Weights of a small GPT-style language model, trained from scratch on English Wikipedia: rotary positions, 6638 steps.
Each number is 500 + 25 x the weight over its row's rms, rounded and kept within 0 to 999. Layers, rows and columns count from 0. Numbers have three digits each. The size before them is the row's rms in percent of the matrix's.

# layer 5 MLP down (transposed), 448x160, rms 0.0453, rows 142-253, columns 80-119
101:446480515487536527493524497514452499479543496509513470499536513511521487494518502554461489525492493492515501514456508468
105:501490518527513507503576520515514506500505497458530481499547470493502510498489508477488504476509496420487466477522480499
098:465494506525521521493518542513504523541519536497501483503492532505509436501476534543493524562500542504535535467519494508
103:428501495495485531506457490507496511536526484504535507468536520517471513520562477546528503528514507502500520499488481500
091:504485487524535507506508475499504462475492494485473510473489499531540461523531520493468515478511509500494483503491489549
094:506497498493492481481517483466500490489511490507495518482487507457495502457511523505473520500471531539500521458486480493
101:497536481458542455494489521502531477509508454483515468481483489434484500522466515516484502510467565456488509512540515495
085:515505468540473493496526507512487462519502520509481461520491532517497490485512464468480501522496482479521456491526531500
099:487532466497513510503532484481502460488526463559496474472520484491488489500530538467510543506518520491476477522508474522
100:471541509478520460547501492484502487552498518494456517538532528455453491503500492515531493495465527546485506497526522522
094:483508464517502532495469478471497544484471488511504430490462568515548532494483472521502490508520520485496530506476491468
094:487543485474470504508469456518481485504497499501495491526489484498491447531475502528521494475479479511491490522502496504
099:545498481539505463492501472503473473533487463522501484489485521456476507525462493510514501509480509469484443512492479525
093:484509455474508508516472495534526487462493481527501498489538460488501527513483500511497501485516531486510485511492505503
101:508476485530519504477492517502476488512493491536504522523491460508469495504532511521531503544442469480467475468498456523
108:495470531480534509534504503539493526488529531507477559504486481505456493553496478547459503488471510484512518464539518513
086:504501510549495490493488499489488491498484498517548546518520521509481526534454488488477513507493487499520491482523486548
096:496517474476494519510522506481503505432481493508517512534521440466472482445522538495517500488543538488485493469491494544
104:506548518520466533486531518527522462484488481477503422512429491503505476487506535475463495530480520450509514475488504522
100:506490529484481494552533451515476464484556481541526507495493495506464533533506475516483515499465488524502549528470498534
108:492465511496455460517506479483488504458501504490463535428532538488510523518531525465506498500481459451489512501505486491
100:523465527494534516502475511500500492539432460487485528496485525509520497478469479556472500476508456471557460524544519492
127:530492534536495478510513518501534526482480470491491503508477507507490469529507509485501461526542466503502458488487510559
101:512544533507500471494476478461532498476483486519503484543500517467527502459463489537482519535497503524506500482454501466
089:498496504571504480489549496502504534545521513457500455459466508534540517546484510493514450548507520493464483472497522472
098:533476518440523528504450504502473509491514504502485514497506506521506514530509459536486518506491471513502506482488484460
099:504479495491526502538466462530535531479529487482526521523498530487529503451492512494487480539514454478473521539505488512
102:498485496449515492501480487516489477477496485492503511523530473522501520469454521492556510497486451550491528446516510482
105:516552511530452454531547510493546469523529478550532501507504501502510488522483524498507536498499504521517496539488521565
096:490483514491484517516514473496502525474524499440499470525497483496463503490473482480492549498528500529506505490498542508
096:518473487504522533493505486499538458492434494488488445510460509491500502503504476476474482526504509490472512514499464532
099:524489536507505501477506499530508538491524447552489454506466502498510463507465524476491512523486467510505503485569521527
094:507503480475521480508511484514476501485486509515483501433485509498487556481489451491491485517526508526536504500485529540
096:472467505535487480501499499500506525502486557504492461479498525426436530478498511543492510492471473494524500460514488508
093:518503494530505544544499525489489473503490486509492514483550513482497508476513548501509442506493502491551516502534537490
091:524523514502522511494527511484470488499480467522458471526496451463465519490482533516512502480507482508559474450497504532
104:469516502478499511527523483523487485500491500454516516493519507521522470512481488488458521528497560507510555469460521491
099:477524509513501508514446499484480500499517519527503508526489503430533535501477516481492511453527482474482531468495509539
092:517504534510502512512546504458549522531491527491490486499522546506512519537514514513524487484524488487474483465486446502
089:505528546492518487511490522494561501500436500523502499494516498533547468480514473453490557552535477488509546502440485469
087:489508492533476517476496520454477512513552515524563510494541503467502512513476476458471506491500466487464463521495513513
105:492488508537484477516448508488532485531446486528498460498502479484467505558510513513490524507521526497513492460453522512
108:477484483535530492486533481525551452524488542494508537507495483512517523495496479515515532519445506517496505497529550488
098:486525450477530472521466529524501560500516484495482480490491523521479480498492494504451498476462487511482460481497473492
107:491456525514520509491537523481473536482541482468502519501513505425527543477474522497542523513496525480516509482488522463
103:508451470525486499476489507548472500516536535498521519529501479518518548503531439584489514466485522479517518515466493462
102:521487497490499489485520500516485546517525531494527502508437470549462509552544465523528538474521504504521525506512527504
092:527503479537480501462497521471471506516496553492506522529495510513503466510494502505511497519503537452469493501503468493
098:528481450456471465469527512492541546528506514472515528461504515465491488516561487515516515475533470509494531505523580480
092:493471495504531495515533534486468479503506476500489542517494512519522572517471509517478543507500511470493547501515508520
088:491499507485481479522460474494484461490518498494472510508504562453517488436461486484550442543487540457501477529488529507
098:487469474494472521537463510504493471468489510521498467488506451524525498504537472517461503511525508488467477554495487491
110:525520504484525500516492509498512468481513553509453493499528509544502518513512486492457494482506527537458506463488522492
111:522525476483483466449537521489522502521543496532495519533539545484442533503495508531473493543479529492512457462549506524
105:510506527512488552457502493527495494505478534447480463497493465522503530496526526493513522488451491474512486511493516478
101:484498506526506510500508517493504512516466472514485499507569522488491490532526470506501501514497531506481483527542466500
097:484500501468482525519476456526468506511563522507475467481502496532471497529514481476529532502500442495531471466493473480
112:476491508519503489514507502492508526509482498504479521505545522499478485522535488492502489477506468540484460483543498484
093:491537485515516519485515500505479529499493491475483538499482548490510485457506491510508480459496513536473468471517531506
096:513498505527494515487543528493508532489502485473487491452490474470524497528505492548527510485495476494498527551496468527
101:489486534511479543545504488494498487533594497487513550506485489480506462514510491504560436505519516459509495493528465496
102:479519569502505518497507488489495453504523524488510535528460530518517529472496503492515517431511487491534537528522506546
095:512476517512539504504518493509519511535535489491490501492513465490483541480521494465515510522554485547495458523487463521
099:502510475456514495469522526496470499477494476497497475507473521480495482523513476463452499482507503501489525519530516474
098:489531474482492505489510492486507515491518473479514511506498512519516503454517486486499523471449453488554478521489494487
107:480545526490542484494528542459522527521495485553494513510474531477515519511493501478490481502472488535549524469496489468
096:471519525514515472518473490555487477520484494480507457535512543487515476509460513484493518511410501487458523514471469468
097:505542506478502525494485502541471519496509519529477496526534495497576516465515493520488450524520538505493500480494544478
120:501517455527496484506487522480508502526486549466552459497484535507483503504526465477431504491502495500467492516506524487
108:423474477491527523486501495538493497515520483450528501473480485520473467487523490471494486493467473461552497497506447515
096:529460515539504518505466491504485499484507486504477480507532493485487493507498522527483529502514506485440463501472490499
101:499547488522491517504526514478508529514487478497443499497520479485537465532525541520479484497521502556483502513479492511
112:531473520534481508505473466489506502490492481467451519478488490552478536504472432458533513486455535524471523541548479474
107:523508493494462501518473501533522465518534491554522483504532498481483542527479473485497494516481501522527514539502482466
095:520488481516456474506488503518515522517446494523481502492516517496507470531546523470481487503523470517492501461500509494
107:491503496461506498464500487538507520508495501512528480542530508475500458505457523466482503518527500449516466501458515509
091:496484479476456533534572508482539483529507547523505513474527506508471516498537481508529501482511476465463505498474477506
102:481464450489496505518519488466506488523509501538470492492520491515522517504510537514521468457508540481471535520512494526
094:482497489472526475487524488502524453491482480501486538472497500491480488452468545540523461537480515499509469503511476498
110:488490549524519476522497524487516542503508472485519503496504506495519472493522463482510516486448500502494503475401514468
101:513504542518482480476496480509528501464492510494526502516486485523537513437476517489543501486476522472506484488500506482
102:495526498501512524501543494494498456490526473502467502427549546518547460520519491477521469482478522489473505461523506508
101:492509545507511524514503551481492523479467534519497476544505494488534459480551540507517450531489491463471536482466462535
103:527483502522516513490486474480536504506500531497480481502544485493496497516515516491478490464513476501532466516451510494
101:471470488520492515489516512499518515490510506424466516527501505530503500503472498488549500472540464510564505474510488544
086:527446513448485486486527499552497496491524479475523522509512464506473482468483459493468505532507475522514457463489520486
096:520506501497507496465473518506469431525510514478517490504492518464517476564520466511500514515511501486518516484489489485
099:435504525465520442458496460462504514508479516529503514506530493463484561462450500499476494522515513526526539487489502514
098:511488528474503489509447490491478502488518506481513485527535453442572453533450520473522487539501539548472513486527495496
098:474441494502506492538533503498462513505490559522504517488523468503545482444488502518486505535498503529516496565508464471
106:498522502473512500494516477486493493521503524508527466523480475506509492497534505472529532510476497508510485487505464492
098:498483490520500515471472539463490492498531514515469480522487475519504494517503508519466483530494485528467473479496516518
096:502517535453497510502510536442516499503513474549504506551485509452505489496518504529544525441506482501498495480515492469
093:496556482505494471496467499472508539515530513456469521484517523516526499500542511546488510506523479533527499498520511503
091:539578499525520477493511502539508466522497462491505499504509492474506477505483495496471513500474491482472519505457528518
090:504481506535483478471518488509508503477468491543509523490512512510515474503471503489515478519575521520474506522510523528
111:472506504474553514478515502528514504501470510484539535453533554469493511518468516494475490501493474475453540500484495508
107:493535500528484541486481499532503465505494491502514495482509532472475495472487531489499505499483515515509498527505486440
097:549527501463485510504529524496475509503446512477531509496487550473513470502480504524536525486496518529468508539497527477
096:498495474489497489444479534465475482508503494490514522485480518519483500446561511488489514464502516508505523516515517519
095:542519458537509491451511494494517542489512490457504471516478503467469460492499479502499529470531484466523514550498484488
098:504506488509527531453485468486471527491512518519514525538442486482470532528505535523485477480509531506480514516519480508
101:543490493518486455460495487541461488478562505506506516479524483494496476549519520451458529487508514517511509473465487544
093:508512529534528525491475447475460482476523491458501479539497518484527524548457508533499489539502545508504533487517480475
099:505475502528500504514516447511499538458484451521492477493518469548493526515510528498551475472533511489495477503540483485
100:463477472502497469574504460504505541500508495507496501547493480480477496493539493498543486469520533511510518503481474499
099:509514497532502517438506482523525449477525540512488532512500483552515502495462516470465457518489486503534501518473514552
107:502534494523481455501516499487460494517495465502452491507489454506469511484489459483491511499475532471556448517502515502
105:513536471458469508477510507480491454487473502484469531471526500506485450482504481538500504527509509512504499472483494491
099:515527523504460513520525554505519514543485459516515512492462470476479486496524466523504520468505470484593536482516532509
107:491481496459492461514476463521471492491520495454471484502489510539444526542495516502533498544514498469500479502477510508
108:524480495505483528470540458531481527511525487522517536501515496497520531466471515490490464473485499484458537515474453514
# layer 5 MLP gate, 448x160, rms 0.134, rows 143-253, columns 80-119
099:485466456522509492540466504464541518467547534530493544487471464465534467478501493455529512539487524542477542480456490483
096:509473469469550488474550502513530518514507487526487519490508532509515504483520519474534449493453446511515507455517490495
110:496464448483468521507508465529513506495526504497491530484511518488506525505493472518524491522489475530498502510527499555
096:526530533527517526524475511513498500484459497463474494500526532471519489505474510471496427486541461489499497490529529464
093:541522526504510514500502490506489525471511549512487496489525490534525495468515540518500485488534512503495523495509511520
101:548495491481528490490469484492506483506491517504436482482530452528492527481457524460492492475510507461470489514505474497
100:508535513481484533490456540485509488522493509542483489493481449512535518486507463500484496471465498519504490511488556459
106:534527513491532523522463511489491477459494513482501479483502452482436502501524522476511553487508527509508499471464519476
102:471505447497504485465502516491504501480509516508477464493493489484508527487502523519491487474482475472520488523476556526
095:503527509464476491459511459519520520490522469486514494555475527491467450481485490510492495531463535478492507553511524478
087:511512516492499490485506486544519477519472506479505549543500513490450534474501496501521525535449505539499487515489448481
106:489500524464509473524509548526511564532503515523451501487488472470542499479538525516561503478551522550507537480509465515
096:461461464463539501472508466521508554460496508485520494505510490510453522478496472528468528541495513526492552551522455469
106:507478543508475545504463527537499456493498492442507506523514461526502508541465527481482509505495489485556568508492520466
103:484490520476552502474515476528474513462524488499512492518498481497509489510494547516483525508460525492508512471505517543
084:514569520516449498515467508458504478473546495486512515493507498493491480505469494535486547519493499462519541473454485478
097:562472492521472490463480490484498501510534491521492504492496498457499505530497468493519478511467464493493563450508454527
104:492489491484493488459502496456492535510537474446524529565466478445489480502502489537500520482497501552488485542509484504
101:525460479546527512491479553501496495507541477504471506505509523482482498512530507456516483505475475487473524505483522479
109:496465517528489487497483498518525488503448485557539532499492501465478510525476506494487515516501465534468537491450491507
100:505463508505504457531455494500472501502537491513512534489473462501485512532505542500484485538451484475490481465502502565
099:518518526511544474497519496457518553508484530487488485510509504475479499471524497492520482490514455534530496520501535491
108:506483521500486499478504481477463475580525513523520483502504521485500531497537475478502535486480484505516514487446492504
099:507517495480483500490483544516503522484514492535561469527484485536524484513516517495474504511457520467524515507475459517
098:543449462479542486543460494477528513524503468477524476471512512436486481496479466518466528471526531503509490520487501512
110:456490529453514522509467515497505557488484501515520513516464505535564519472472539495503520523471502493492526502486536474
099:515487492528519464479480448492512535492486539521499530479469487502499513503458483490468506494530505488502497508528534480
108:511467500502490530504496515521523502537461558538517482494470494505461506545460575533533520494506478522493475507499472503
097:482469508505494496521525487496490527482537487491497481472522488477484496521514476547485478485492497514514538475443503501
101:472473508488523517512465512475495540461503505459469498466534517528519450526495474513528468510541476506500461501502487487
097:497488494514532507498490492508484524473503496495498517501496511502494477508486458537471485441523511503535517465497494519
100:502513483513516438513505445505548469479465459541512469517439438502518470471468492518507476532501533437507495452500471486
097:484508504440515457543436498482507512492498476522487510498518517510471484493513496488519532456492519494483534519477464482
096:458488428534515510479497482537525567537520476468521445479480505510527510499493478445495514507471517488493509501500511449
095:491507452519482541510537543480483503521544495497494506502526501535445476448498485536483477508488543492545496519516463530
106:518505462515525507541446487508524517534501480501520511530499478466479559501486511471494482468487480524503510483501488477
101:501492493556490516498500529510490510480540521517502549494533491486495518501494503481493485509507476498468513516473528499
102:517509526463474577489455460518497513494510455464536503502490479542523534555510529481515455524490542504538517474491520491
090:521490435493484502521540503531453510478468510525457537519473486504504522484496517518529487482507524509488470503513530447
085:479476498474472483488531519522461496491547501483507512457489486543522476468507513524500558535546531515508493495463543467
098:562497514482489496455490481494531520530529477509493544470507484507485507472519494524508508466520484495508508533509483486
114:459472484457459500487477498515499492501489509513503507502470465468492505510513520481524487458533531516548522490443456505
107:495469500473447519516482465506515523466473480489546513481548476498495499519464431529499463498545466471509503437486483503
106:483508458449505465472487497525524463471480467502505529487493493477511491495506522473505502558508539466500472511473517508
111:416498480496488522486485498495482498532494521516542502487540493549467469482496501549508469520543535465516542510514484530
106:519525497479509506498507526493519496496477478537481497513539543530485510477518483484498512522476520509514459523471488527
100:477509525503501452523529494460546464466503490515530490524517481505504510510467562519468501493493527443482467475500523499
096:531515486497547456518489488518495497496517492495538508508515499506493499454517512488495480522513449513490474533484489496
089:474547530528474513533514479547493485483509503479497508492511488509505454509525500470543497485503515495494487511484518459
089:494469492451500540503536509543464487470505462474515416445524493471434490480495511521477460488473529469514454482451517503
098:463501584505511498517461489464522473517474501515474526505542528500536510473460491483517523556472511491515516532495519494
112:488504481473510481518494527493523513537542494533470496527534492533497546500512483495499456511544466457497516518454495508
090:487489511520501459469528520473486501483516487527458492550539465516522483491483573449489508531506507517487486547504511491
104:493519499483465497482535488480505538529474488514501534485472433488486531491514484458531521530494498491458438511496459551
098:482572459525506521473491542490523491509477514450507544518497483479510507477503502518453529476516487498498486520496518553
100:512488489518504546493518516499485504469510491511474511477510482539447499530494500501493532477505535465557483467433507508
113:504502459434488473547496511525472518479462487515522454504516495484483512485484491509469496487560505461450521517503478536
089:475501515484511477472467530511520510474488525506522509540524537487491495507509482530473510504492462529468459508488453499
094:498520481508513492481514449508493521513457489478486559475479474478514502481500531516517454550530531531482488522523515526
102:526468502488481480485503480482556494538512513550501487526462536497475458522452534545530476476512480534495461500508497484
101:432480483469460489471518459525516499506460475478521469480519524532512479511513515473487486487528488515501480488456507516
100:484471482473517515513489461457536483476459536487515518545521483539504541492513539533496496471514470489526463457468466525
101:494510499510503486524467483460493504481525510531513497504496462505520486461480522479512504481497499507505454498453543530
108:511484486480536553472520504499503525490485526487492458514499451495474538474493530488495526524477494567494481531535484546
114:471530543479487512492529497499465506469515464515503523498536489508502522532528529451491474497499500510458500494491494546
108:539486523464506489483482557466520524456493502515491506515500509479522506484458473490482521489497507533492497452504481491
094:487484520536504512481482487518511495500491521513485527527563482473509521535475543482517503484495469517483511538519449494
094:522525520502513469456559504514494470485497558527553510487489500439499519502497526467473543454440469460472484463508504470
106:497488474497516501502519505483548513498474517511494551490520528443481507482475500506517511547503487468461464528507485525
095:455470524503478499512441517509478481528502524491494503480471534495510523526500463488496523486521494551494520468520525467
104:494488488530475494509489552467485461507516468506526501451455483512500454498492484446523496480519506507505521464488529523
102:539488506515507522486482506456498526497505536495497522456503541501511535480536511470548510529466479551487514537510507520
109:540464518466501478513490546528546498508455518491534530466469492451500455483473539450516510482477481513516543490510515491
090:509504492486477471485535518502529531486481500490464534498497516471481504487471461537432493523505450491515538452500530489
106:473501494525538545486495495507544536509503497490483513501522489514493511473463524506500512534488490498495557498461463533
093:527529511483478528512506520475545508512482475481481507510500438560501520461492508505473471513515480503545497560501511465
103:554495499502473519487509524510517504470499496508464572523471522510496477489517498500544444453491452520503462468491523505
091:527503509479517496520483481515464489506495508422512505530486527504526503537533466514500515465534522479531509524417516485
111:503535480486511532527544499538500545506485520520472501534530504477524505531503495477511491487463452492527506502499529505
099:493467494479506485493538510513532502495511486459505526493485482512483536470491528459506516465503487522465528502521460469
106:510531490454500508468518525489509485468460535521494558480524431478506524504480505464526490483491518487459472494510506525
100:491484558474483478508501550516489544483484486483497447491519498435496527493499498484497452516475463483548492495465477505
098:507484507503520438522471522548498508524537536510507499476514472520493457482488493455468512493525485478500520499493504492
099:426470453484484534504514503476434455465482508498516507499508502545540528468490506439506494508468496528515514519479499493
090:509479500471481476492472522505539475503489487516519513486520503477507557478461509544485491500520512489494483499500501526
091:490479488508521550491464532485475508536535478491487493530526462505494502506480454491504481506472459507493531485500492501
098:476523477521476498508500514515476473566481490502530467486529508530513563518477519467485521508520461481466484509457531517
101:523498496495480495461513495501523522470492536468499514488500488497507471480496532505528527488491460439512534533505500499
096:489489498529537528534471499513485512452487506525511487521540478504495500495486491544478532531505485459492519474499493486
099:534473484486527488450488527503465516493452500498487505462520517493488497529482514510447496521481473521550458514481510497
095:476509513485490510521520517540463513532482490519485453546476486519479496520498492522506572466490475498516471498508562470
097:445521478498505516486505504502486502491489472506476476476486544478535515488480495517473519506544492462487540478471470502
092:510524513515499496496526508520500533474517527500457503494506461519520497520479456520505507498516498487556492523515546561
100:479525458487484545434534496550497484505476490498510481531497489488469513524523535440475484476456521479501527521436449511
089:490493503502500477523521449508495524520487489512491479520504521527469518477479476467492493504489524486506493515483541499
109:514518516526486557507510449484508508518500497489543487508540456487490513576540483496479487459477488495506514485480483485
108:458465476494544506504495499476487531527514509485483548496462507472517508500459468477496524494486484523485527475456487549
106:542485493492487515519452551483502504452524473535523514503523501518494512506498465495483540536559518497510532483510486534
096:515489487490517493541490471491474494508471507486492510523495499488471573541515479515485520488491485488501564508497478519
091:470545507498497523499472439528485526518469472501509518521503464515507527526492543467499520528517483498515512511498535484
096:522524534526490507491507553519488489484492511509506453501501536498449515486475476466469475539480476485518499475498530493
105:504493480501496499486522507481545503505506486492513482506499495481524479495495511504573495497517502510501507502532506544
095:486480468508524507482524483545498484478469498531474561474526510498483463477501556471516510479512490475481468531512546495
099:494442480484526473490503493474485477511514528490509496535522500538479502513467456464520514455458490523533508464501499504
104:515468518506524480547472489468510493517502501510482505501525492495473529543512511491479507492465471538530489467534487515
099:520523516497512517490549517536487513480513472507485466506442472488499484480536552507460480490544520536532458525488511512
102:482500522478539554463535522545510478527483508526532482508528482464512492494455449521513515520478451521544495499467509460
102:468513531483496525509506483478477545477462512491497538439491525507513495505496561532495531485536471527464516480465550534
103:507506530492495520468473501493492484550519477505543477492515501506430491488521515457486470497445528518497533504488519519
101:467520514503509535481505478458491542496472482501498509487476490474486483517495508503537501528523522525454514488519548505
105:493479528532514516544500520509502500497495482548469485450543532521463478474500527532499483540490542525479474503477490502
# layer 5 MLP up, 448x160, rms 0.135, rows 143-253, columns 80-119
107:529512479478460507522541513527493514508510504485497485438498521473485478547488484499540473503539507486518506513483527530
095:541478520500508503492491492490508532508501485480513438486499507478460487495464486514490534483493489478523494496491490494
108:503524505494479452502558504437525489525457529464499539482487521501482467450484497477514544488491495535511511471527467529
091:516488436477475470440462452537501506471511474492486504516433506467487487461501479507481501522500485480475564520538483546
095:512472519503517503494533474518503493481458510498438491449502520487509522468499479499502518471470490535463533493469527491
102:484500496517492514508531542535548530507516546500500472535508478506515467507518488513476454551535501529476458523472497474
097:479538517516486494485538525520503527518501542508470514467515521513500489464505472517542503488516495482498547494479504524
105:510530510523557548493502543492524501511555541542520509444495514509489484516537499535481507491503459500511506504460511506
101:479483490499488519474510496450464539499529494478507504512489468494529519545525501500491504454417508508504487508526469468
098:527547531506522522498541470479484482562520513457471514515496534549494499505491530483483450502549512502522491504499478539
101:497493487479493524477503518503508495525468471455503538516541462513508470514494504528472471523501550537484527468468456492
103:488472500474498518548509503465494571463466474512516490477499501463507526475529528477480520446483478472503480488488481526
097:531514501535467487500489493483530499513515507466505486512536464485524468518529534500489513549502482508488461461503505481
106:473444512477493527468516491506479527523467510524482495448468493525513487522485497492526499536514496481496496456503507530
093:495430493467542497487546468532513486485489484503507520491529489452516485526514528508489475526495489517490495495533462511
081:504474484521499529424478472489465546527506539488548543477540525488486550533522484470516518484519479542486471480517503494
099:485520481492497556483442545485456467479511513467494490484507455522543465477481490530485521549478525463511469495491478501
104:505494453449500484505496464458472534507495492500500475550515520474496493503542523534567457501497494504526472506487495494
098:501468517515524507516534521505472482497458477484496469515463505486496506499451476502483527493552501450494450481532492524
100:483501533457502497470546502478458513521497450476538540511512494543487495510504506504492520538503491525532485457510501478
099:498534501486479490492533525552482479485522504517468471457526473468522498520555496525488484508481523507506490474484468487
104:503546521534532470495473555484483477489534473493473503512483470498451472516503499483471470518492478492474515508492529517
117:465493478499488485475494501498568481504500511481514525520489495476499482432494547487505475499473457509474481490542478500
099:511525470475457542506496500520473462520487491509507490532500503465518526511461542484481503499492505487485447528532515504
102:468453471476512520507474456488464486507466475509538486542497487496490500485480503460510500512433476492490528505487476499
101:534494529428485480484527529510514520531479520497509489498493541484505513528453514505507526514491505497510499494492493511
095:480524471484507504511518470475567542523512515473533474516505504497508490515469492511547502477477512461504471499531490452
107:511523530500526501494548534494501506525487500529419448490500513530508485478474527522512485450502508473525531481543510518
097:526529509539502514479519516477534489478491530519486534506498502498521473518478485517509524465468483499511518490503452519
099:478507519506423471484501477506488463510522498512480519557506488452511529532524502517509516491502525477495511456494512499
097:536540523478498494511501493526499526476526490514485504525508476524472495474479529480526507462504481484523462510523516482
095:513524506479479518485516506519549562503479526481511520514483484548505471511546518486546452515471447482475491516549492513
094:514492520471510470506515480542533505536510507481510499482472480506500514479507477519484502513513504506501506506461483518
094:455472501496459497479504537542475491555512531528503519461527442504466503533528506506503475477496478521519487516503511516
092:483505499498484511500498465494509461500447518509547488513487528489492531555482504495518569501472477495460479504490510513
101:516508530465476531502493460500440493486475536505482501504527480503545506469461520510529518489478488513523502475519474499
096:495561483489481491479520523460491520503494503505476501488471484530489498527449532508459539504510523519542545529527491517
100:509525512527510507496483499500448524480542514483486511540509451526490530526552507488470494523536530499482459527535546535
096:495520498477492493491503458497519493471479504492513520510515527476434542496464500517504534496449486463521501510535552500
091:541491496448489479535458488500501492493472515547523490513524519476468490501484463505494497516477524494505476487467540502
107:541499519522519497553496492533480461512503533466523495548511496492489481458514494491485495468488499531506529492494502457
108:527483517524515514479520466496514472487494545545520503522503497537506507503524543504470539514485472460530486538533485462
091:476489543522500530533533531507527473543487478507468470491503502495548485547538463498535501509529477503523544510503486535
106:458484493500504497501512496576508553483521469502481487498496555503521498448519557560467500503561513469501519558484537477
101:471512531444545490510506525494541500480521509488514552482474440490548471509479480476481509496503489513468490462486508471
110:536517536504472472507513492504522483505518469506515495501484501492515489472483505494502472494515485490501518486464496503
098:556506510492509490571479511526527482473476501503498493527483504482459557503484470504515515476549472482493474448532500473
098:500508529491497480518520499481509445476519504532469442508483473515543528463454487498456505523460529461497495453501498547
096:502560467488447521507513457533496516480489512495504490510489502503476452508507487531565460461498473489471501509473527496
088:501487481487466504529499481504504463508476479473501504472515474512542521480526542503469509486483488484513464500461520477
098:524489512515463494476515470534510526459504521519528491492466485474542502481478509514517446499502546514514491437499475477
104:523506477475486477457542487560490535435509509494511521479500504499441471493486504549482514506513483488477521506514534492
092:506499491541470492426523526501530484519556524492535468550503493543497511487495529483456498509461507497498464520492501493
094:490523529537531473532484495517508527517538477502489515512493469471461471509504461511508525474450502517499496452541516503
103:492526481482488496519535514501499505516439500497502523515538466510489526529510519507524478536466488474466489532484513510
104:557499537535540513493488510494513515495453469476521546485470520466514507497492498494477522482472526525452563479476513526
108:491523549530471498479542507449522481513529490486503501493511487488461466478498499496514469473517554502456499483445498551
099:480496538518495493454486504488503478509509521538528489498481485499508539526519505546458502522507440457522480531477516518
098:501495508523505485513460495477436495508520481513503481486467500515536539477491516494470546520506471490519455508481519469
100:523513500456506493506503525475516474508460448485502475559485500497479539481504519512510497490482472522450520485503512447
102:469506454437527475509512466468531555462480480510495486500490497517497486523506528530491528514467537495505493484472510481
103:451495490492493500527507541538507528499477535479508521531530470521504467515489498487524498513506563433518498505505492530
105:503496496448459516495544545567501516516550511486435518488527499477460498504483540496501503552529477491448479486507523495
106:475487491474513458499521471488469550493520533539476537507492529511530525490488484505564505443476518480499494489513478477
107:480527442534503483509463508448484445493474470505461477481506477506473508466519536512522497481481510507488503493480492486
103:476488498481529541534486452466478543527516517505494510473499529519460522511481490479503477486496497511473530477471570490
099:489542495487478509510476525513493510509507508492543538487481487484546467549481509523460468498492507533496491425516491470
096:498527489517524457484488498516532497490474545491488453512497475498520510451507520542426513499501520467464536484515488448
114:525503453510473502531498465529455513462554492461480444440487501501512493484531551467483506491506470520508459520488454464
095:439503552476464521505490489527478482482494529492476493492497489479462480498482497499517501500503509491536498447500481494
104:465529493514503514464502476502560507521514514490530507502455525495512484579456502510503499520538502515505509500525523533
108:491476469483505483478525479489531474509496484528545517507458491525493537532498457523527513453515482445541522531506529485
104:465525512490517497494479499502499507481479493533531486500455503531460526533493498514529520492478522451483498513539514516
099:548507525453511489506499467488492518504451517528505504473529538474480482508488459556515482461510488512477479498511482511
109:523504488492561497487513496469518465507473476514493495496508479538490531489514488489512501501474517464524455563488506523
100:517506500557554497539482479447511501498505504512538514495467488459494506536536518487512530515538495501489510490493509562
105:506470513477491514444497545503528492482517459467502476497502501485490516526508472507544487498503500521507520502520495500
097:500515484520532488543498524510492497529510506472500517493478477507518466527534474511498518472491511511504520537490499468
104:549499466466520498492487550504496473503529499464540510492498476521493444531505493466534522501502563529485468493505468488
097:519476482487535474514504530481493485529503480481495472461537499448484532542472569419488455486495465523519548499492504483
105:468504508492506491503457460521507480447470494527536500488507476445487509532534519534521515510500501478525460498499513470
097:527491502511491475480502543505522498490477519499485511504459450476496526510472479498567472527518497502500504487481501493
094:461521505488496473485489536493516523475518483493493489458534530483481557567512520511482483494477538460475503514536524492
102:546529468505508500505494488519524525498496521451521519502555504491481504542463481550484511485462501488454517496524480523
091:491459493556491549491512474499509458471488477487418483504540447518546509485503511494463502478536470546492484475504531520
090:541506491515482514522545522471516499506442455525520463467518539478491492496499532519549473488535566527472460534525505496
104:523539481486476507520485519456513479489490514465527532493520512542484474451533521459498532464545486545501498560519545488
095:525521530497478502511525512509534459479502490498503507498538504548472493535485493499464541527510518509518513466485498501
092:532494529506536486514561543486521497493505468488472497497530501499489542475492484511478529530522492490493502474550466510
099:544505497526507555511529526480459468534499510520485518500517533506481510514525449516477486481468516484506441488486542493
100:514499512502513534513511525453453487508518497505494511497493511527469497522521471496471521483464512528494451494537496501
094:509492478543524519494484492507515490464522479487497518429505527479489569507513466533514496523456465500551479469510464537
097:519489503507504497533528514511478487532462503498509518511551490479490521477458483501526501527514508476503490472526511531
097:493477485487505523496492523505515523498494495524512506498509497541514551496541522478532513518462517509522527494492484473
088:482437531526493518503528485519514530492488494541506508523516537549531512476492483491495524482470474513530475494527548476
104:528482533527473467530470524476507476546504530519504498527495503523480526505517508477503470530499459549476491532501479472
102:523533466488468467489515517495516490477514527486518528508475555518469504486532493526494551498512456467527482446517485514
097:488489477459554496508485483510472500506510561516514457479492499490466500496511503484473503502510511494473442492491515421
105:491487523504489481526494519530468491481501503493529477482495477523533476475514498491525498533532495483475463539500519447
098:472535503514496483531490513539458504484511537532528528482480531486506530534524511516516514537473534515467508485461513486
097:502511492483521492466475522492479492550530486491536467492487523475536498504496516509507498518502505486516487514447535497
093:512468504488510481525496488497558515531493543463487478465485497499521488492535501472515506462498438485487477460502533492
100:525538533458464495496511433496493504502569486487463509515484462485509460507498517510495498492494495530493496512502466495
093:557499537481499488466466501489484437533483518507473463486485469501484499550492484474466524507468482502526537495528524520
102:485545482495523499505516518493466506501541522478522510493499480531468517494446484550509515542471491463474479503519523541
097:537516483496473518499512507487542518491487453516522486525512492479542511508504463537468504485463473472553480462483483472
109:531527495510518512512506484474493475477504497487523519497539482551512492508510462475522476492511517508517517518462556466
108:497534483514491455511465451497473497492450521486506483486501499537492498545505510515527550460542489496526479505492533499
097:541538513488548506497482485510419483483481466493535491482509497470499525464507512477522449470502509506493504490475505462
104:504498505507491492470516506521456482510508520482469471519522496533509515490475458472545457493485489546515502526531502519
106:515529537522490523514522492503505474498508486461523501530461495502529523488501494531549522543492509523472541504500526486